Part of a small language model's weights: untied embeddings.
Each number is 128 + 24 x the weight over its row's rms, rounded and kept within 0 to 255. Layers, rows and columns count from 0. Numbers have three digits each. The size before them is the row's rms in percent of the matrix's.

# layer 4 MLP up, 640x160, rms 0.16, rows 96-301, columns 96-127
094:152132093070085130126123136122097142158144168121167146170146146151118136148130154141092116093123
098:143146125151184136118125141119127115107111111147161109153110122152162130152116115108132102101125
105:113123128133109091106114122122106113168143121097160142149110076154127128132102101109150147106148
095:129125137100128080182149124182105123135133167109127100104101112157142140132093068123124130161104
101:163150155126139147114095116118121117173108100157054103139123120133157140112109156117119122091130
103:088142115139143143182135151140178102143189080150106137102155127115100096128143119169126136143138
106:105104083070116170085133111138104124127142135114132179135121107160073173172161143129143075204165
094:089139123186155130140107145175146113144115113139142141129120085117174148110071141146140145167092
098:153126140151142149151149121127086103144102143129161114101121128094142156129114153143081111148141
115:128114088152174117133126127118121140153121138128142130098100134111139145109126147109106113108180
110:122103119121126095092141137131152098099138135100151127097124128112158119173108127170097148071158
094:145111109132117131109147159131170152159147164137146130140151142100151075085112149145146105114158
102:113126069159172082115086121116094148124124068150128139103148141096116146166113142086104121122160
093:109143081118110158159126161144143124128120138133145115137106134164092162126133164096141134141104
094:147152119166148093144152157130179132105108156137138149127095147120124117159132109073109139128105
111:157129133107135134135146159148138106119139114156157142140107101137127145163107162147138116180112
096:149074143154173116133114170137167092142139136080127116107095102130155132145183121144096128133173
106:115192114135116115139160117121132137106117117111089133118128130160110112113154134144085079132152
098:112145108140176077128142137138190103119100126154136140129108144156155111168130122135136139156109
106:119147115094149133119166105143169119117145080147133132115157087118122128173113152119131111145178
093:140114138142169056138090143117141137147122124129139139119146116143142126088137170137095087074134
099:114161109119155130124142150161120125109142149147155113088112133147188119136094117132116120120140
101:163125118111135169121172099101129138109165115093150178169091120078144100110108120099131077145175
103:156113122129149095113111097153132136146150113183109133132113157142103147157150107125152097162144
091:132111102145149147134116158166117092136150124158184153108146099122124088182126159113107129092150
108:050138075183109136150132111122129150141129145118120150144136116104144148140162184114118120090152
085:179155100133092140160139139125127139158153143165170137136118158143106164138121128130144109196147
103:129113118112122139144132192133127114126057130126123119140097167124109102147135137167135149068130
102:124112156131109100129158146135142120151129093104140142102129124155104128158139156117133157139142
095:105111060108158138094105099091119090133149129164099107121153099143137118082110108106110102151115
107:152132105132179191143107107133125120128145098128164142140118123156133144091100158111086143129117
094:085128138160126113098145138112132174136101163153120154185118115101182115105146100126136111106151
095:099095138107101136127123131187137137167083129145136140090112116112153103139121121098103150123089
097:169132142110139160120139142152147155093097125144159117090133154112100133119098123140149127109168
097:141129131103096114115099101192100167150182144138189120130103135093107135169109121137165106166206
112:088174126098163126098137167099135105158113161137139161137145136145119104134167136106126118113093
105:090112167122163126158107141115149145157144146153152160127139121055143170139175126155131120129124
092:127101176111092137169095156109108139135101174162139127127110146125135159136097166102119091128099
094:155093114094154104095084102089118127118134100139143153109138173113156145114117062125126151141139
098:083170111137161152131121147127103095079132132175144146128120060136102110140119140134104085122124
089:165104145093154106129137136114119111135101115144124146176085142154161113138092141104143142099146
087:110149140128127090113170179102133119110163134132119115148109151153095133119159160120144128164148
099:116156160141144159118106150120160116175098109102149130137208128103115121173113096114133101129134
098:119124102046124109106130128125115161130086111121123183120178121157118117158141167124107135143120
088:133128097101117138084157113131189151142167135124124136137175133134130117122128112135133118159168
103:050167125160120106114132127150130144117117192108117117139141107100159115142127107111099139127116
090:153129144142135165155168158116157134125143126099140159132138122125089097124140117158158132133149
106:096190118131125090102140125154113105146144113115125138116134134138128141106103115141134107123148
091:093131116121108143146154120138140123126149092128141134110121188108087127148168101169070123098133
098:111128160119107113115114158130135122087117117114146120120130148137147170096089100141118132140145
094:173070129158183172117135148133076090149188154136117128138089115120102160107142126082117110159140
111:114113116101149090104118104147134144131127127115106107102108093109155155128129168166137150121151
100:127129080147150117095141147141178150129063126153106139150109110115121089110095091139144100093157
110:116158137089109133137145158092148116133099079116104098132091099117156127124096154137114114058112
105:150078169134164139113112142140115090120121153177164123102137101153074172088103120090097134098077
095:139143073127111126149118151157153151131139107143123111180102089131138076139136148103142102170125
107:107135141117130099115127125112161113160127161137109152117119089129128107155180076102140109131112
096:088146132127146106150144149108118124152121105121154118115135122127132147124107122118162146136128
104:109111111103144132136094130140124144184157142136147166084153137134115144128140108140123112120100
089:131178118141141135145154174125128126177156142148141101109153127106109083146103136147127141132102
098:172123144121097178139124154131146112134100141178162126099121150108142165075123138120130103113113
116:117163078110131111136123101145144107126150120184100119133096164146121112107131143104124138135159
108:122129140097142113150136087115090122147135161184135112067113131128147135072117072124150179120130
086:156133128109098140129123147144156145126123117120117132137094187149078169123158123118127101121115
097:158104131153142109128129110102155129133136141124134157131148132129156136142117105148102156131180
115:139133101075122117147097132127127085125115130169131130099160120146105109169115119113078135128121
105:122092132136148158131104130187133136108089130098138116124147093132132102115154127115146146144068
088:122105181129103148121123155121167160151131140088108152093109168122112113141162131081141081146132
099:160100106130186119142089173114103134108166132165130120132150193134137149088143152115123128116132
105:088159069175126124055147095108110148135165140118122140152097160131093158101143091132115113140167
104:112135180129174156104089146150139135126109126168106143101162116119102133110124134140086110088120
096:106119087146153164126128144130141090130141079143144071131143141087141124136111157126141133155106
092:162123148135175160132119172164106129128110150108151151116126108130113120170059138143148126125109
098:129076139120147131121156124160076127132132105104131138120143168115097151137131122102139111125144
114:112148091127158136141111102120136139149103123117113144146149146135140132137092105129107130135121
111:117119139151126148153142122150148155134128111124129132122135170171127137110197106176101089165101
100:137103139118143130161148143151140085077100161117129132123113099129087191136142117111099128133139
092:147092109118116102119145124103151164128138121104066133125074135133139139147145081177127109169121
099:163153089116146117149101119161160129140107156143152126126120088166158144142126095098115110114115
104:141146125157138162145123110174135123116143157146130108116102109137145125117139135130136074111154
103:130145134064143152138134154106121136117114122123114084114122122122119109130147152107132112132152
101:146140112164138133108100130120107135147119145099145130138158112134106113159135143101096117125108
111:162173105123121170107191155143172150157138127108129133124123107093110088081141132141141116131153
096:079132146149159134120116133135095139137120141141153150113072125160172133092129114137114158130104
087:122132103111120121112084096140081106135153144124096125120134170149101156154058114121121166144108
118:176128107133165125105167149134113131146123168101127175163146111081106167112114137153109086116102
102:132149142102131058119129133104163141127116121122150121140133108127070125124111118143112134083142
105:120135085123130100144118078122101148145148146139101145097100168129146151121118130115150134141126
100:138141162100185116139121145140120138125084128128081120071141108123080121177122059122133138092112
098:104143109177169157168138109095129113119109114083146152116151124145107138149154072100132097164138
094:156122124153131118132139119123123129130099111102136172100134126137148119133115124097085159090138
084:094097142131111132126119155156076145104117130141144145126122131154163194099122123112170155140151
100:147134136127143114168080138150086103118149140167132155100127128130107101136085146139144156101100
110:132112124116146129117120135138154151135148134135107135158115075098107115121151139139113087129153
090:124116112138145203090173155125134150116110103129112064092108153106147192114102123088160120128101
101:153155129136138171117147113094158136126134098149137120139118128113138122122093148101114179084085
118:136121128105133120178192097127124171142150187129154167128113162145158120101159114134161088117147
096:117119097145116097148097122085082101142113114125187132101103150114122138116138154101114176125118
093:165150097113158124132140201117091140129119129138113140105136113104137145165124127164130177153113
104:091105109112155163182121175135151124122145104158118134144112131114096110105134149159109110126145
106:121124151097131137117135123088139100151134145133136103150150160146125100103145089134106169112177
094:140115089137095129114154138134110129151125114164143120158120121112103117177123156132148128106131
099:146156183120104119144156172150093145091105124112146151100129106141087150123135110112116134141119
095:136134106147129142113148106148120111103128125115139120152142144091131128124168107138099112105139
098:122130099138123190116162115146144080107110126124105133134154104118113131141139112085113119124168
090:152114123120106192148134151112109128106130124076139124149131078182164153113081127090129131190154
103:075133154122087156134115137104141129106156108152142072172175165147174128104151139125126111147170
098:152183161119111104114131116111145097099140146099120122146123125118091166119110160092109119105142
099:109150115137201144137155110130167113137142113121142115139139113143081115107131094116137125150204
096:132126112146092126139124113106146154139111108180104118154093125123135131164175115098106097138135
092:117113121076107150120174117143101153107109165124162130112140125108109154140112166111104126150066
095:162133165097154127132094161122142147142138115112137127093160114158130134108072099142140163117109
095:190111099111159106136107160134163082129104158122120089142105119157149090112106156138060099111152
100:121164139149114126156083129160124113126145145166050109131118114128156146124138161119083138136124
095:096118113103165143110122150102126144129116172151145134087114117140117138144153117125099131152158
096:151095164198146126097156152124124130129118126149183134123169128102075115151140114164139115102147
105:116159118102145113127114132171113101143174137124178134104133152141117153140110104123066129098113
105:120148088171142118136139080153140124179121142151102122127112125135167108144130137123121127122163
092:120102116109107091141131137122147093114168142160092103147145128185152103091178110136139091095123
097:145104090112121198120117089145091118140141118122139123124128143129142135102178110125113105189090
119:121148098111133109109126160122111147148118132131120112081119143126159084157101190128108109098087
089:124150133130149114098113119126123153144123164115106097136138164126137121123139123139146108115065
107:132116121098179128145169104124159107112124115143109119119129137121151117090137160139113144124142
085:112090173137128133098198159087144096119128123147151159126147151126127113135149119154119145130072
094:118138147100125157157171100124177134199134128099154114141121116147152136131143115125110127132116
102:092135099120117073129141123152106134115166125127109100140145129127106131144182142149114142099153
101:070112183138128131136149140099146135123158105125108136140180147125110108164117096120121094146112
099:100132132125109168142108131121111138151118166140134108107147148108118126076122099131138119152157
094:147140137133093163136134082159108131111098120138114091157100112098141130118146123114110133128163
104:127141157131142141111108102145125134169109111138092123162156144129110130185087151206119106088090
114:111124130141155117122125138096124127161147123104129119125120122132155106101144145130110086132115
089:144121161103155116120166144106121226143139125124098129110166111156161145137120115090120091092128
110:128128094115126134181142119168147128127122118129147103133136123086099153113151135117121168139089
096:131152138129120130133136117133124143158133154127153099142132127116099102124123146130119089158131
098:119153103119109128161186123149092091126147111122134119166134161135138115124098136111114127126176
086:161119077123134123102111122139148125123115109143128150080135111180121135179111111098137107159128
110:166117130101101072135131109108128110132088082103114133169123138100127132093175129136118143119098
102:142127123136098140155099156148108099125115127141085104123118136112117123144121151148075094127125
088:086138146160152141098121131127110142153120148147135173125126136093106169111126117124107112132108
103:111142139118151100122107155095107112127130116119177132109122108116156153130099177180137128133118
098:131121147134077135075073124115125120158121095125188100101153120154102173125150092099148141099151
101:157148160163097121142111158132154112180100172142156128123137123084162149087146144134127097147100
099:107159118130145185137130159075098164158095145094115098135135137155104131097129172120139119120153
096:167128100128113112111104169122109175118134110129130121109148120168135144177125123115104130114125
115:117135120153191158135181129121122101151106089153165099133125131082102122121135135136113148114119
122:115174114129116080123118131161108154130139115142119127139146114128107118153168110123122139143134
098:145085126104113136142149142136178116118106123134110133159107119108148124191136155128142142132144
098:112134116157143174105111151139135117150141096127120123150131123131152153133139138182150137077116
094:154084090097168113128143130131109152141111142154170149089115115141156107142155107120106115143136
102:101080121115164100164109140108170147152139102158150103125156118123118136174100110116123136093195
103:121141123114156172160138193152127125110154146159157113171124104093089126101131098088125120082137
097:124160091157090116164091132085147098148129111132164133141137131149111110132146101126151156151115
094:102149107097151194136119182116105145131169145111085124105167120133135155098122115107156150115105
109:117125135097170103201115138113205143138144138101156134153094103163173130079152170090134101111119
106:130131115144110113119079096132113132147200135102138119104132149137083130124116149128124116180144
093:136141159136127116169116124148128097133145157127122147131143136143116133140128094154082115125130
094:124108111111157096121152139103130123145181137084112155113123091116120112136138123161121173150136
111:081174143094096165108146110149148115123136123137111143100135107134118137170120104111078139116138
098:150113121088142146116156127140166158172088102135106101142094146119133132125097159118149134117098
097:109188101114141110124068130106117091166119124131113161127092123125137112132127111119130095142140
105:132171115063124097162111133123123138163089130150112110133152119143117168137086120147100123118150
096:150100111178120121073157112103128137154134170111152143124133137103174128143133106123141115132137
100:146151143154136119097124115126099154108104165141087149102143100095117111134125132128109122149129
101:117135095101195137138133108116122139082129113124150113128128137132157164146150127099123157144132
104:158169145084110080079133125152155098131106118112118102140122120120172103133152131135110125149142
099:134082096136130123121176120131147122107147161121120136137133138125116111096122118166113137107144
098:136150113109125117144186119117123115160164119117129120178143122148120140120126122104141073123100
104:102121117085089126170101114155133131147127103112132110098106148118115135117127120113127126125122
089:110174118167141137102116140103107118155134147098166165119135091102124125108112141080147095120081
094:108131119110123133120138157113142093146123118145142190119091105142147115165117132135110107141133
100:173159137120138151119127115137135095130116105156145127142099090084101146174179093097121095133151
096:160115117108070158079123156126194132089109137160144123108150149108146135120140112199152115161134
100:128121107081165105165104093139087145129134115093111129116134088114096118105111122117166121142154
096:101125080114164164095123160132117146122126078134101151101148131155096147148133125068157144132140
102:156128108150103149138097134128145127127149088065160138116135137101144155087097091137111106123125
099:144123130114162171117119162114123095080120103131121117127142112114108112139131094075123138107112
108:167170105101112136125105156095104119134133127100129106097100111140110121080093171114120124162142
099:139115158135127122114139123130109132132085100152150178121120179138111146105127107155123133128140
092:156102146123157137148141109105069104142155142144099108103121149104124123130137117105156122133122
097:165129163085141140144119127102052153141106137113129109094139174122146145113124126119098169154067
096:146146091118140168125129186102109143135114133171118123109123092155129160132108112139096115115146
088:164112082101154127143128156147131112104095145122141130166091102107127096147134145133163124173137
111:114131126161149141114124078132093107150108138118131167132145100130117155101190074118097120101104
090:110143122095120117107124147115116131111153139122163139115132133087170129122163126128171102148106
099:135174116103107141115133145141115151155180194136109188157137140117144127165145129160096170116088
102:098120141135155181124151134163135121139145118100123149129132152100126096141163142191122128110189
086:131121125104123130086107114119116117129108111096120150127102086151092136123103138154133115127153
095:131118125142162138075136123126132126125120114152130176154153160122131121088100123117133108110130
103:120120127127149118135151129137089149140118153131173178108036139125135114154160135109096127101139
103:139171162117139135174122112131095098111135131125164090141141124109131133102097125138109150139127
110:124162126122148168096132125159118086140123141130075123169120105085115151177132138093112114097112
098:088103108155129113139164170094153124161145132120153156151148133160155137185167118137102172121124
103:142151151132134157122120121139165094117123089161135154115150143102081151088168135163129099117120
099:119126147144141089145071118136139149114128084104111150092109148101119127123157157175127140095118
105:097098127125137152100137122127113102128158155137158088113132138112118128120114124115086054146135
096:125129112123144153147144140147143137163168140124153162098112091169155129108145109126105124139107
102:101161197106120128124068157138128127132108126125120116120117112098131098132121185120129154118133
101:089197081126144155149107150106184155151119145100140161129125147173105139165122114114140106133187
096:213136145131115160137187129112118110137106100114092142108178116138105125126081097160115096142110
105:118101104136097163145138146157161096118114138130127150135161190097145113147146130151138132118120
107:123143126113144134146127137117127091118122112114091117193142147098112138146142118093123161125157
097:130119134126109131114167116132133134148142061114133109125155144095146159108114103105161141117169
101:137142112108121126094133149112118137128124132128065126193096123142149145128139115091134157103130
106:145120103092088096120153143140100145132147142090099084160148121102121158099082110111117114127117
093:141148126078134131099165077131094179137115112117182120125118138099084190138135118120065153149109
090:130149152095122138122147129123104107121113095132098188111158131109087121139103095097121149141089
# layer 4 MLP down (transposed), 640x160, rms 0.157, rows 96-300, columns 96-127
097:151140175119101141141075155141123087157091107113118155129117171120110143106112134137111103144124
092:106150151086123117156126123159127088140136165143142144124111138093110101096143150132144142136130
078:147125143132128106132109123116106137107102134122150113125110069111086142128133117162231148077081
107:072139148110120129165132139127135162140113153104141120114115083090133117104124131131079132118149
099:149173106106120101139131109133121141095098161127133158123135153163123140097122132146109125179108
097:118127121109084171123142152141145137140091110113096140118126081125105105140098105129162148157118
102:127111139162139087141115147119110104121093170114157073128161128114100112105133128103117117062086
085:112086163131135152143103130141115079114160111175149119141141096115145128139161139167105138108119
100:122128136190094110120138117102093183128146159137126123119099152110111172108136129140093115099106
109:156170117188124136123141152077060153127104120129093115112111129120113096147127124155124124127146
118:139130158128138141128139123133135117105106095137110145119108140109161193130135097149084113123150
096:104119126141126112157126117106123123107134110140101123134125133122135100114087102130150149113172
100:129129167072119129107139143096064141092115112072138127113144134138100084134124157157133149135132
096:072154112160124136148131153129106154138161122094085115116151127162150132129139167149066167176117
098:065113138176131110110174144166144121135124125167069131148090143162125127123114118114183099165125
100:114075129139132120120180127132130156154116113186167152130107091119146104084083128141097134109101
100:100152183098123107133140148163116174133084122137195126149100140091126101144118125103167141098153
096:098132132100125118141136110096130136127106082104138128127180143112097146129159127127146170127136
112:172124153109129150147084151128168134132148124098130155118168130105159144147127131159036122145132
103:122140117140135107123162183141160129119141102131142165117159124108178112125123116133108104148123
093:169134078159135115126134124111112145106153185068089146103135161154113082113115123133145142121154
105:133111145111152127154197125152136081160144171116118136094133132149125198128144120085099125155140
108:136150175129100167145145121127123163091117144121147112139125136085106131170121179148108130087123
111:146111170099186110160139131159137154093123128127123104107075123094128162135114115104118124163113
090:121145139163118152141116105126102122104171120132134101149101117100142140103128122119187152149104
089:171085150088140114138111127134164141154096155130120094146129069120163140183145159154127116134143
098:171178158130102151092161149154161111144142115119136133141151126135145112130137164126116143155126
094:126115109120187097139143127094098133096129168176133151153140126115142149129128117126205181132167
104:140101155095140097114125130183105112112107124152121137133086120183120094128137169089138129097136
097:129138081108133122104131129140094147108137129105158138164085164136156103118125122146141115101134
101:131127129123147137103126152101124130108118103131120111134150142156141102071166115142121134141095
104:130138077112094129114101127114130166137152150127125132117171096194150100117092136100141136113127
093:109115157114132203123157130167159133160120119126137173140129129133124103120103211147146128097149
094:115091152139091141102124108118140120113134123131127140135147168162126099130119112139164102169104
093:174109134136139135147168129139087124145110138137121152098125157120152152140120123138123108147111
111:077131116150132113140133180139154087153112101131142132124125123146132115131142118130115144169158
100:147207091128126147155133097120145152133086129122126136148162117132106121162134123159133122106190
099:128169133153083140160124083122148131132141109122101148115142102056105107130074123120107132113100
090:142130125099109151159160202146117128084102137140148100122165125135101093131175140130133115102109
097:136125152140118086119079139100136086133096125088136114157114142140072129131104079096144167170113
092:151125120123118120128102144128141140139118144135120079111093156135147122161135138162128162168132
091:150080091139100142137101146141095151161104116180146114178111117124102089130125126088184140087090
101:118082123141149111117133112106144200149116138102143165103187123164119093142161136164105119092103
096:133116113117155112131135083123117156132081147160172120157149109129123159140136144126135177095128
103:106125146138167141131139075136114160099105128131129131100102132105172097100192106115118131191129
103:114119094082125155158123138104126121179090158130130141106107140098137091127130091156082119184145
089:119085124086197163127162117117110139094098128131120152089123105114125138156126157126127155112177
110:162116114132116116129149152146139118157169092138133111142148154144161089128131093125124129122117
098:121115127086131159141134111144149135161136112142121121186117155085111201093171196145129185131124
091:120133151146140135117163150125119103101166152146140087085156157126107140116140097142148149153131
096:118146126122142120110120152087131163126112113129165151114106154132150118119126145111166125083104
104:117139160185096125114123114129098128109140156133124110141127088106112130173151121110165168126115
099:114127104104141145119070093094108151105120141110139142100106107129086119186121114137140123141150
097:148145205113080127110153086079130090176151108115132119155130123124125168119110138120130135067129
116:119115144153190092094130130144131127176098147141103143101120139092148169114095145118069136107117
101:127124119105125171106103154123134111081117152133110163136150073125118116143134078118125111158107
102:142117110140117143149119113148107143120152144121152163124139143124132087130136132149188138153105
098:156175123111164121098120124126108125122135098115106136128143130154119139140156161108141120130148
106:144059127123154116099132145132133140162096102154117138125146146149124092156120160147137139152123
090:156107148130113143092105115165088141131146138102132168162144098113103153102131150092198088121097
094:112124067126120108134122142120145125078136121119099083145135132100165157108071148141143158120165
100:116147101135122096167099145119126149150142108171088079118129141118120118118122110110110151102145
098:143068149154140117146178143140075136138131148181152119137115157148124145094150120184191153127119
089:157116162139142170106097108118134111101133115122125113120109121125101116148075142183081188140160
101:134124123106094117134154166143155125108155117119147125092141118113167166117162068146140120096064
128:103144113108111104099132141168123102161134123173109105112111136146117119119145115114118133144140
102:134134153167177143146125102121131116133107141109141144111147121147112122119125120106139113107104
090:128134166132080120153155104091093139086120070127155147144142136147138093115127141104201111102129
105:082122137137101149180125145088131174081109182128124111123108115106093132116090133145066096097169
110:118131098119121155127100079154151121171134086185075142137177095130123136150101080144155127131134
100:105140123107129131168144141092098085140106134117147124117138148144132114104095118167117115103109
103:147080133170146133126180138135153149119119163144145078103137132157135127142137127117121201173099
101:102134093133124128104123098160107121147084098120144108148144132116136109135154147128095101108119
102:118126123155133114135123129164081101187127136093108133128126100163160133107122140106128105080119
108:132121123178138107123115163120168142117119088112122114134079132149170133149117096126159117135162
112:143101103137116151125124095137115131104176145115074162180139176155121104112193128150147111158128
113:139104109082119085151174106107125141145155138138162132115160118093209119055138114114130146150138
091:099151099147151146126138138083112097092119142118141129144098120110105120104122114106146120126153
088:135128130149102162165110104119100107060141109130109115105165143097125119101100125152185130122108
109:113170147101123104108110123116120115138113103100176093108115157136106101126117131129122117142133
098:146161113137135108120167138111103152163137117139145120140128094157066101126125164146214095104153
097:156107126131132154119131120097123150155083172119112153146172108130113144115111149158144133125128
102:109103134176125151133140127137150176148132108121145130075130138147117162122142158127113128117137
094:138129128100122135094151163152079118114128106132083092133125131138109167108086122108128107133178
093:121131084164144131123151134100106128112150110134104123114079102099133126151118115115082153172146
094:077099152187141090104171135092102129132118135144122142158127100096126114167166097145125135117126
104:124101127149150145055119118145157140082115106136141119125117166177121095092130127128172141105139
096:114128175137129122152131110112122110165140113123124080124080139129125126120134078145130087104112
100:126156133114112135121113126126094114077153120140118125094114118109085137078116160117122151149133
100:090124130165118152150120146108150107107135143111107112133171114133130130126112161140140130101128
095:128110079134119117129140141174126119107139113127144097093117148128104115150120101149074141118118
097:129176127131127099154137158128133131117114126099145167166147136127168108085164147085085122098099
097:146132087139122074145086140115088166102105095165124152099116112140083122138101159125214135087116
105:181138124124114159177138136134118122130150100119090134133110099118098083116096140109135141131124
100:161138126127175130120149128093168114139103106124137126093164169145124120141140149087169168092156
100:110118113113150156133100116170117166140173132116117127140113118100170085130137148084141124133116
105:119116144166158109123137136108146133100108128147190139111148132180098087140139120102168165135102
100:119130137092146101152160158158154152108105103183141129106137125161127086148139142129107145140134
096:118144134132101141086128138104118088170134118072132111150112121163138120130186145147134126167155
104:076081132085112143110157126133160165119132105130135111136142118121136152151109147067123127139130
092:169144133108115109127101126091098136082078100124160143128144126138117073120110114114148130108134
092:118141136108094131115159145138158149130157158149139128129120119140136166081140123120108127095166
093:123136150117154135133107098131141110121111122084150130132135108141122148175145148137204154145090
099:152116130125099148130129104139132126100090113103146140128140160153128144167062125118134117104125
091:176155120135147092134130163087147118131137111101120098151119106127066096103129164120187114116172
098:114125144084139149104118116106131109109137156144133064114150127132116120183127126160119163149128
103:121133150144096146150128124147193116118140130107137148120120143154111154136144113137158132111100
103:153139137124146140183077148135107129112136133181132145116115130128156178118122175138105137157108
095:113113092130138120124136144116130158121148125169162127166129127130109132089125128117119137141074
103:173126147134139124152091120081128115146146106155146109116184111129131114106141106101063182119109
104:170090125145144083138121157146135142126118136092114127129091121134131152105122166173095108143114
104:127118172126113153107089112150093080123119171101169113122114121147126133120090105150148141097130
097:111090166101114150130143123128159102149147128153117129152152142109159093157158141151080140151095
091:136129126125115136119101137091109171142078121103164105159171142118161108126128081140115136094120
101:162163133162126101156149129147154121100141119105159092127103196159084120128099141156093154145135
091:136135124154096099131159114160103096120106098161127132104118118116143158162124136141166147079124
106:132118198094125150121114147145095118129149072142115133098140115121105136174121140134144117136126
097:156143126144078107140121096109101156073086158112108100127103153127082069143141168140144120100133
100:129128086164159144113095102150122137154123140142130089147092152133105111194096135124071098157122
100:130155124147123119126153074118112127119147162130115114147099132145189115120137142122148125130096
117:163144088141102089107128132123184168113104112156130099102127136135112153135134131106108118129113
091:109124123123129143118168113149111115134159088118094088178169092128134138102128102099079141179110
104:157098134138142127147169122093135142112148142116148117142123105149156123132079168168137123167110
087:174119128156138122155162156124171133108165127106115097167131147118118122121101129135172143152112
098:128093130130121129127148130178153102121061158104114135155129109123116162103095123129116130114157
104:117133139119083134157147154150113118120112080138134109112161116151128126161113095126103099100132
110:117155164131151147080114118101170139113138110156104095077103130123133154146158154124097108124114
103:138101114120112168168160122143137135149128132099095102139159091124112116126150121165119109101128
094:132128134168128172168115139081110123100147172147133109119146095144140155135178119111168136143189
100:103066135129094113148118116126109168124136135147117114134112155143151099110126129129115140155091
113:123172138121134078119170136112151106115146133105139139096121106151133139075145176137133101101123
084:124081123085103130125125123186130137149134139139125132169105155139140140141139168106158156106129
102:115087144134159107128129118104130128176146129156147132147158144143096111093163148173115112139118
103:150138118100129136142166108121105173130164107152144084145122130098160165126170144114113087149106
097:096133113122125118150112119159131118105145144153114140172085158178149121138136116139131129115161
091:141147110126125170114099123142161087118124097132113137096130143134137125123160097145058121136148
096:138140080123107120094104135143130129108155140099143079131113142138123172133146109118100101097131
099:105146130088121136117137124168118119166123147132117136186189132124137127154146135142092116119095
095:132146136095176106101137136160117175119141159097113141123110104107143147100085097130084108114093
096:110141134114122148141154139070118100169145095158099137169139113128180139150142114161181131104139
110:124164121159122168146129168096136113136131090152142118130139107111137101124146085131137071149134
110:123107114151121104099135146113105167149111117146138103137125137140106128121178150152115124158100
088:082133131137077149081127116129081111141120120134148124106129114137088127136148148105131097097133
096:144121128157135133123112146110126082148141126125092144119139143147133163122131167168100171129147
111:098131098167107158098118104143131089132100127137090121115145169176117132107116169070123151173102
101:108095122112112117156138149161141135149155098127099129142111156163080134122116103158174155121161
095:161166098127134128133147177137128155137137090066118139146178120113149119116121073104154171133139
097:170121130148107086149165102136118115132127147144143122107114132110132146122149129128168165130141
107:148135183082151162161138107149078085150172149138112098121085130113151129120189079090096144095118
097:121115141141124127135138118118143164089133081104136118152111116081145141134138140123112141105117
108:115105147115145125136115136151106104071145118183143140135138152122127117148125134068176145150131
099:118106131134099102087147141138126104183183157137112131109122105154129143137112160142134189155128
092:136132164180118162108113134148104153109105075162116139114136145120161129118137153142112131111146
100:157118175092161154162109145130128151085109114132089124103124090137134140106127150125088132125139
118:121110105101129099112160133148143100131122125104131135123102139116131147167132145144098083138134
096:158100116148129135126119143141104095162134101122077109154119117143086099162102153117133168122112
098:147098157127130113147148119113138119111129113148147104133139140149101135128101168130114099180119
114:141134114151124070125136076148169133146098111133132142131163077118110106153136122155111116104117
095:140142120139099154124141097116153106149146119158153097133133113120167079124106119104127136124141
092:155142163153107075132112080082127106115124128156138145086136074128158120118140112152157129171152
088:168155127114077140115095119142104163126155090118135140141125101140132101122097137097133166142131
102:149167118135138090086142165125139150150153165121121138109114154137147122103134165130108120118138
089:156146171118144092148141116116136111108164096129135125153115078147129117142131168144211126135130
098:170109123149099115129112168112124138146152121113125101147128091172103132099117164133128162138136
090:106111121127114148124152132132088176113135117126126147170111124107108088120146153144130068127172
096:133152157129115171130121136125102133125115101106135136124170116106121108161077162112148099087132
105:119145116106174154176090111103122151106140140122123113108155171134113163151153151143121098172193
121:126059064156132102138114154163156142135125127156158157112072082115105111127123170111147135119172
091:115150089108114123156117149099165127076119119176140163134166133117118129117149133116081141119118
088:105135116122119134160119151118115080108173116122151073109104100120127118122132152135120143152158
093:094119103153136142148126179133131142105112119168150128122106163078153095144100174122122095113141
103:160129138158145121129159135137169097139108133119120142114117134130116155138097121096113110136137
111:115109112135113126085123159126146105143102142100118131099144149124145088112102123153099077160120
098:153113145114097094125113124112107109167109179093121143165109131158119135066119124100081154137146
108:179173121134121113131122102073107167125130124104106112134146110192100142132153111154075107149114
105:117190182105116107094172138138120128119108124121178120155133091143133153116120116110137126098126
101:123114150115138122119178092080114103144090132089094157122139096160100133157096126128184151134136
103:107119159154133064117092125133119163135147137130126146121138110119117120119120124159124135135133
089:134136155122123150152127153082171141120118103133126102109095146124150112123082155114147139104138
096:111141137093088140155144094110061110138133114104141140119132086140117156135124098091192183108153
094:121119113149144094150122066141139136120137135072091123144119088149163144098131122134133039147104
090:147119131136166164134110126140107130143171120137145129112146173149122133141113142098110131123110
113:068146156134099120131161150080118129093151176144079160108114161122158097139153126134116085120140
093:099125135106090130135090140137093127100112129107162179200146135120119172136149074157158084150165
097:131109108115087145154145099127173160101136114139103110093099084133136129127133151158165107135169
107:118148183121143084110113092107112137122157129109096100110142131148134130106107120087160131152122
089:102114120110147094145129127140146125182104107120078142126129104144092106133122143125159116139084
103:182106103164133152096166107128158125136140070123121130107112137173111109143153088148095104170131
089:108129091145142093142142151125139108054095121142135166126138071125150077131125141151205140160084
109:133152170170099149086175157115156151147091121094137108144083136121151153128113146119136099131144
106:120126113114163141184131116167129103150126172149172161116119103141095113131117111098098139100147
088:137172154108115120150109089122111142094116098133143141119142136126098136150114138161205106143102
109:149125130098165120170137124152165136101121122138145142138144098117139078156132091170105153135133
108:179133107135113133122133149149105134137148171155071121144126132154134117159133124117143145110132
104:093126142141124112119136092149098160118114131134147100105103123095154122130154121120089150108120
096:147141111114119162117090169127088129147128141155119123161123144121117117107062174119127120118088
095:138153136153171164107139105110143152139139118128106136132111128124090145101089131123173167125162
108:150135117128123129183094163168132140157085142078117183148114102136079128127175089111127077102173
091:128123147095117104129140115141119116108114108151148095126104107179162163139149150103103129151148
099:129114145148122054113092093110150090134150125137083142128151149125129087083118114151176108103100
105:116111110131125176136138137116131117123151072068146168150116086066089142136141154157146129073085
114:127131127073155182144139104115138126079138136136125142103135132106115123091113140115084125141126
105:120128121135101108129139163094099182097137135161162111132110105136176098162131159120154125153137
117:158107136073108119110112090121088118089120155121122163142140115139097183165080122101104154087158
104:121140119077118153136184146119135123125163148117093111157084122140166138102176114135099151158113